Weights of a small GPT-style language model, trained from scratch on English Wikipedia.
Size: 6 heads of 64, MLP 1536 GELU, 40M parameters.
Architecture: LayerNorm before each block, tied embeddings.
Training: a variant of SOAP for these matrices, 615M tokens, 4689 steps.
Each number is 50 + 10 x the weight over its row's rms, rounded and kept within 0 to 99. Layers, rows and columns count from 0. The size before them is the row's rms in percent of the matrix's.

# layer 9 attention output (transposed), 384x384, rms 0.0343, rows 38-63, columns 192-255
089:50 59 51 54 45 73 69 57 48 45 34 43 63 36 45 46 41 49 47 57 41 59 44 50 45 46 44 39 35 49 44 39 66 39 38 62 37 52 50 43 64 54 55 27 43 49 53 56 40 41 42 58 30 41 43 44 46 41 37 50 64 40 44 37
092:24 52 48 63 45 53 58 47 41 61 52 74 70 46 51 56 32 64 53 28 47 59 40 27 27 40 67 57 36 24 53 62 48 34 30 38 36 43 42 60 53 40 41 60 22 42 52 47 56 49 57 57 39 42 63 44 44 51 42 50 55 26 45 38
090:42 42 45 34 44 54 47 39 38 47 51 58 65 44 47 53 61 50 53 51 45 64 60 57 40 51 57 61 47 44 53 63 47 65 59 48 59 51 70 60 49 57 58 59 58 39 64 50 43 55 43 53 40 42 28 38 43 44 78 52 49 54 53 37
080:56 53 25 47 40 43 47 67 43 47 60 50 47 58 56 54 51 70 52 47 35 40 43 62 53 48 65 46 34 57 42 52 57 66 53 50 62 51 51 43 51 46 40 53 38 28 36 55 40 44 63 46 47 44 58 50 41 49 43 62 51 72 48 52
087:59 48 52 65 51 55 25 62 47 37 52 52 56 59 43 57 77 48 53 38 37 64 38 56 71 42 47 42 59 39 46 55 50 46 67 46 43 52 33 51 67 54 55 49 43 62 47 52 47 48 50 56 40 51 52 44 34 50 48 39 41 42 24 52
092:65 46 39 59 35 61 34 53 74 54 50 56 46 39 53 69 41 57 52 55 39 57 36 47 48 37 43 71 46 63 55 32 50 27 44 46 43 50 37 37 57 68 61 58 55 45 54 41 48 46 65 38 63 68 35 47 38 50 62 38 54 50 45 47
084:66 37 48 38 57 53 54 51 49 48 48 42 44 69 62 42 43 54 48 53 50 52 18 46 58 51 49 42 65 60 57 52 20 61 51 40 59 57 32 28 49 31 42 66 35 42 62 52 47 63 49 50 66 46 56 81 34 53 49 46 54 53 50 71
084:48 46 44 29 53 72 57 50 43 47 62 60 46 63 52 48 53 48 50 59 66 52 59 56 58 54 48 51 50 52 42 55 45 45 61 57 48 46 50 56 30 63 24 43 57 64 68 54 56 39 43 40 41 42 46 56 42 43 53 56 50 49 55 58
086:45 55 50 47 37 32 43 51 46 59 57 43 50 53 52 47 42 48 55 47 54 59 42 61 47 33 50 48 58 50 47 51 62 58 46 60 46 42 42 50 63 45 30 39 45 36 39 37 39 54 46 50 60 65 51 61 43 65 52 29 52 41 52 72
087:54 60 49 55 42 67 51 35 35 48 71 57 63 58 39 43 36 64 55 45 43 55 64 58 53 25 48 33 61 41 50 58 53 31 53 56 47 53 28 34 61 68 48 50 54 41 53 54 51 57 37 39 66 41 56 39 47 52 56 47 47 42 65 56
086:50 37 56 52 53 37 56 53 56 61 57 55 60 52 38 50 51 51 49 30 47 60 48 47 41 77 57 33 46 61 47 37 35 32 54 37 49 60 51 56 55 36 50 65 46 54 50 44 40 49 32 38 43 58 53 39 44 37 50 59 64 63 57 55
094:55 28 64 28 67 54 50 53 55 60 53 44 49 37 67 57 58 59 53 54 50 48 63 52 28 36 52 28 39 61 53 53 35 48 50 41 54 48 66 48 43 67 40 63 57 46 56 44 31 45 51 36 64 47 57 36 56 50 63 59 39 58 53 51
091:41 40 36 57 54 50 58 55 56 54 31 62 54 69 43 49 66 61 58 40 34 58 50 53 46 70 42 47 51 50 54 56 53 62 51 52 63 57 54 58 50 41 41 38 55 37 38 54 62 56 59 59 63 42 39 40 41 34 42 29 49 50 39 57
086:59 57 48 58 27 55 71 39 60 52 40 68 47 45 36 46 46 47 31 62 45 46 50 60 43 30 52 40 43 43 56 46 45 55 34 36 30 50 60 48 62 67 47 54 46 39 44 46 63 57 44 47 33 66 44 32 46 37 56 47 52 64 49 24
091:47 60 43 67 47 35 53 48 54 58 39 46 50 57 41 56 40 53 32 54 65 42 53 61 52 45 41 47 55 72 59 39 45 52 53 46 62 60 42 62 37 53 51 48 44 37 53 57 39 54 47 63 56 57 55 50 33 40 63 52 43 57 44 43
089:36 46 59 49 64 45 39 46 44 70 40 69 67 65 53 56 37 51 59 40 64 51 49 41 55 52 28 46 42 35 45 41 45 57 59 28 55 56 54 47 63 40 49 54 56 41 58 42 59 63 43 44 55 73 38 48 45 42 69 54 58 56 31 51
093:44 56 50 61 41 55 49 48 56 44 55 63 45 45 40 54 64 52 56 44 42 52 59 52 58 43 56 53 61 41 60 50 55 39 45 66 57 48 40 54 39 59 38 36 45 41 42 69 64 63 64 43 40 42 50 69 67 44 56 30 45 70 42 45
095:53 58 55 47 57 57 43 48 51 51 64 67 47 42 42 45 56 59 52 40 46 52 61 65 51 40 71 57 46 57 52 42 50 49 52 39 54 43 57 52 42 76 50 55 55 52 46 59 61 39 57 66 52 63 48 34 65 66 64 53 37 50 48 45
084:57 69 34 37 46 43 55 60 42 44 31 46 46 49 43 76 58 67 46 31 53 50 77 32 63 47 45 48 50 40 58 52 70 41 41 46 48 57 61 49 42 57 49 61 59 53 51 39 39 59 49 68 69 63 61 61 53 61 45 59 45 58 60 55
082:30 58 48 51 58 61 48 62 56 48 67 59 53 48 41 42 49 70 54 47 44 46 57 53 54 47 81 60 57 51 50 44 55 44 55 46 37 34 57 45 45 54 31 36 47 66 51 59 31 40 60 64 42 46 47 41 58 67 49 57 57 37 56 82
090:57 50 50 60 46 41 40 45 49 50 51 65 49 42 52 28 59 58 44 38 53 47 65 55 47 44 57 62 48 54 69 63 50 56 38 47 60 51 61 57 57 58 51 50 62 49 51 60 41 50 57 36 48 35 53 22 52 42 64 50 44 33 45 52
081:48 50 40 72 44 61 54 43 61 61 43 46 54 42 41 62 36 42 45 59 57 51 71 51 65 32 53 49 56 56 37 51 52 52 35 45 40 63 41 40 50 57 35 58 53 54 49 55 47 51 43 43 51 39 51 41 64 42 48 66 36 54 48 48
090:54 42 40 53 39 53 49 43 52 41 50 40 36 77 65 47 56 64 47 39 56 55 58 53 38 66 50 48 48 47 57 36 67 49 50 57 33 40 46 42 49 45 54 42 25 48 60 39 43 60 37 37 58 41 46 62 46 44 52 58 47 27 52 56
094:36 69 47 66 48 65 61 55 65 66 28 51 35 48 47 58 61 45 50 43 39 53 41 45 60 43 60 56 59 41 48 49 59 49 31 43 32 45 53 46 60 61 68 37 40 40 41 60 41 52 54 45 50 57 38 51 55 74 47 57 62 57 41 51
083:40 57 53 56 63 63 51 51 65 45 46 56 65 53 47 55 61 51 58 57 62 47 30 37 46 46 44 69 56 56 25 52 44 40 44 63 69 41 79 57 57 41 56 70 54 48 32 60 41 43 55 33 51 50 55 45 62 60 34 48 42 52 54 47
087:49 48 47 65 42 25 52 44 23 59 37 66 41 65 53 41 58 44 46 58 60 52 50 48 61 55 41 47 44 41 50 41 46 54 46 37 70 51 69 59 49 55 36 59 48 47 60 61 48 49 55 56 58 63 40 49 65 33 38 37 66 55 43 38
# layer 9 attention value, 384x384, rms 0.0395, rows 39-63, columns 192-255
098:57 55 39 47 56 47 61 78 53 62 45 34 36 58 45 36 51 72 39 50 39 60 51 57 58 57 52 31 71 49 30 42 36 71 42 63 40 52 53 48 57 45 59 55 61 42 50 38 65 52 53 44 50 54 48 62 44 65 48 57 37 35 61 40
100:44 48 56 60 52 49 48 48 60 67 53 52 33 48 44 59 54 50 50 38 45 30 40 52 67 33 51 57 56 52 53 53 25 67 55 63 41 34 56 46 60 38 51 46 46 53 35 56 49 67 49 58 52 27 67 53 50 48 36 49 38 58 45 53
088:50 49 72 40 63 62 54 32 65 63 60 68 57 43 50 51 50 42 59 59 47 53 51 39 48 53 32 55 49 51 68 48 34 42 54 57 49 59 42 39 59 52 61 43 68 51 60 50 38 53 39 49 48 62 43 15 50 38 49 60 36 43 52 55
090:61 52 20 38 34 43 60 55 39 58 49 61 50 58 55 35 58 38 35 70 39 54 49 32 42 64 41 51 49 63 65 51 53 43 58 52 56 45 30 48 40 44 59 47 65 55 54 36 41 44 54 57 64 71 39 54 56 36 65 48 62 47 47 44
094:52 49 49 43 59 48 57 56 29 46 50 58 59 58 44 39 72 57 30 51 41 63 47 47 47 50 40 58 58 47 43 32 55 59 58 44 63 44 52 59 35 41 50 40 51 59 45 56 51 46 44 58 40 62 56 42 58 53 81 53 55 42 48 47
092:53 61 31 49 63 53 34 45 53 53 49 44 63 52 52 39 63 48 41 64 57 43 63 30 59 60 49 46 44 42 44 32 71 58 52 53 49 49 51 53 52 51 60 45 53 58 48 69 45 28 55 46 48 53 41 50 60 54 64 59 60 38 52 15
095:61 66 47 65 68 45 57 39 69 60 41 48 48 38 49 59 62 40 51 52 44 43 41 42 50 24 44 68 51 53 42 42 54 47 57 47 56 42 67 53 76 42 44 53 40 56 49 41 39 65 50 59 52 64 52 63 41 67 51 24 57 56 52 51
090:44 56 50 43 55 78 60 47 43 32 46 60 57 45 47 50 62 61 38 65 62 56 67 44 58 69 53 38 42 43 59 49 45 58 50 27 51 65 33 47 24 43 58 51 38 52 58 34 50 23 64 49 49 60 46 59 46 48 41 57 69 60 53 27
093:49 23 47 43 24 29 62 66 51 40 32 47 39 55 43 44 48 51 37 43 30 74 39 48 51 60 49 62 35 57 66 41 39 62 46 64 54 56 45 63 37 58 50 51 48 55 51 64 50 37 54 57 56 43 49 49 73 52 55 57 43 60 50 39
088:58 44 49 47 39 65 46 55 58 51 39 37 44 36 50 44 38 55 53 55 49 56 45 53 49 39 56 65 62 48 53 63 72 53 63 34 46 37 58 56 44 56 59 59 52 53 45 71 48 50 57 49 47 58 53 53 60 52 48 56 39 36 54 49
102:32 45 46 51 48 41 48 46 39 36 64 52 38 52 31 62 27 30 50 49 58 36 57 63 69 38 62 58 50 60 50 64 42 55 66 49 59 48 66 50 52 36 51 55 50 38 53 64 45 65 56 59 50 44 50 53 37 38 50 36 44 52 45 71
096:52 60 48 43 51 49 57 42 52 65 50 35 37 26 62 30 42 50 55 38 55 46 42 39 37 40 41 39 53 45 44 51 48 52 68 62 31 40 33 40 44 50 67 58 45 60 57 55 46 46 53 61 41 60 61 55 43 44 47 59 48 60 69 49
088:52 62 57 54 52 53 48 67 44 46 48 58 54 71 62 59 48 69 45 51 43 56 38 49 73 63 41 40 52 58 26 51 59 39 47 47 45 43 45 47 37 44 53 37 56 50 49 77 59 42 41 48 59 39 45 46 66 50 44 37 42 47 39 55
094:49 37 61 50 44 51 45 56 53 60 68 63 65 41 56 40 51 47 57 63 41 57 46 53 51 59 66 56 60 51 56 48 57 41 55 63 34 51 67 50 63 53 45 62 70 54 45 27 51 44 47 35 47 49 52 60 46 63 60 43 62 36 49 35
095:62 67 36 61 57 45 64 60 41 47 53 19 37 41 48 39 45 39 43 40 43 47 48 63 27 45 60 55 53 51 53 47 67 44 35 62 57 58 56 60 35 57 67 39 50 84 45 42 46 49 51 60 52 56 56 77 55 43 59 36 55 50 56 36
101:55 33 50 46 48 49 51 57 43 48 60 44 50 38 47 35 68 43 34 62 32 51 49 43 47 58 46 36 43 51 36 59 41 52 46 36 48 53 46 49 61 65 42 49 40 32 48 39 53 37 50 50 70 65 48 38 41 39 50 61 51 45 63 53
093:51 27 46 67 44 52 46 57 49 43 55 38 58 52 60 43 46 62 45 55 39 38 43 48 45 50 41 56 47 43 52 69 49 46 46 44 41 44 41 42 62 46 52 53 50 37 56 60 58 62 40 29 34 42 41 68 42 54 51 45 51 37 55 83
088:35 37 56 46 55 40 54 57 51 52 58 69 60 48 47 45 59 45 57 51 47 64 38 60 43 48 71 60 60 46 63 51 25 49 72 64 45 47 39 40 55 58 49 50 47 27 70 63 41 41 40 37 53 34 50 48 60 54 40 64 42 57 48 58
089:37 48 45 53 58 61 52 38 51 42 50 54 40 57 55 70 40 33 47 45 27 61 45 53 38 42 20 45 41 61 44 44 36 42 49 45 51 40 52 44 65 43 61 62 39 49 49 40 44 56 43 57 46 44 54 44 43 39 54 31 42 82 37 51
091:57 43 50 47 53 53 53 50 40 54 32 29 48 49 39 66 48 35 51 43 53 43 47 50 48 36 47 57 52 61 50 64 31 50 82 48 43 47 53 38 44 34 49 56 48 43 31 55 51 61 45 69 56 52 39 53 38 53 37 58 42 44 45 56
089:57 42 57 46 51 40 63 56 54 48 28 50 43 63 50 45 66 54 62 45 60 47 47 67 50 56 61 58 43 55 50 33 51 59 58 53 59 49 40 48 34 44 54 27 52 46 57 59 52 44 50 47 53 47 54 55 57 80 46 39 61 26 62 58
095:61 45 47 50 49 53 47 61 52 53 55 42 56 31 68 47 55 57 53 47 44 46 48 44 59 36 48 45 63 30 38 50 45 46 47 44 58 37 50 34 59 54 58 38 53 47 57 55 54 53 57 67 43 76 45 45 67 45 53 55 63 62 34 36
099:65 38 49 42 45 30 58 51 43 31 61 60 49 65 48 14 46 65 61 35 48 62 38 42 37 72 45 34 49 54 48 52 65 48 54 43 59 79 37 50 36 47 41 47 55 56 58 45 50 38 51 37 44 42 55 36 54 41 59 36 46 34 68 34
092:56 50 42 46 47 42 38 52 37 65 46 70 50 60 37 35 37 62 44 39 50 60 44 55 49 64 59 44 60 35 60 49 59 46 52 25 52 56 40 60 50 29 45 67 50 58 56 36 65 50 46 52 45 54 66 42 59 66 70 54 58 43 70 33
092:52 54 50 36 54 72 49 53 62 52 61 46 55 50 47 54 61 65 60 47 44 49 51 36 55 53 54 52 76 45 45 49 58 39 66 61 45 31 55 55 72 50 64 53 56 55 34 40 66 57 32 57 41 44 46 51 48 55 60 57 49 59 47 61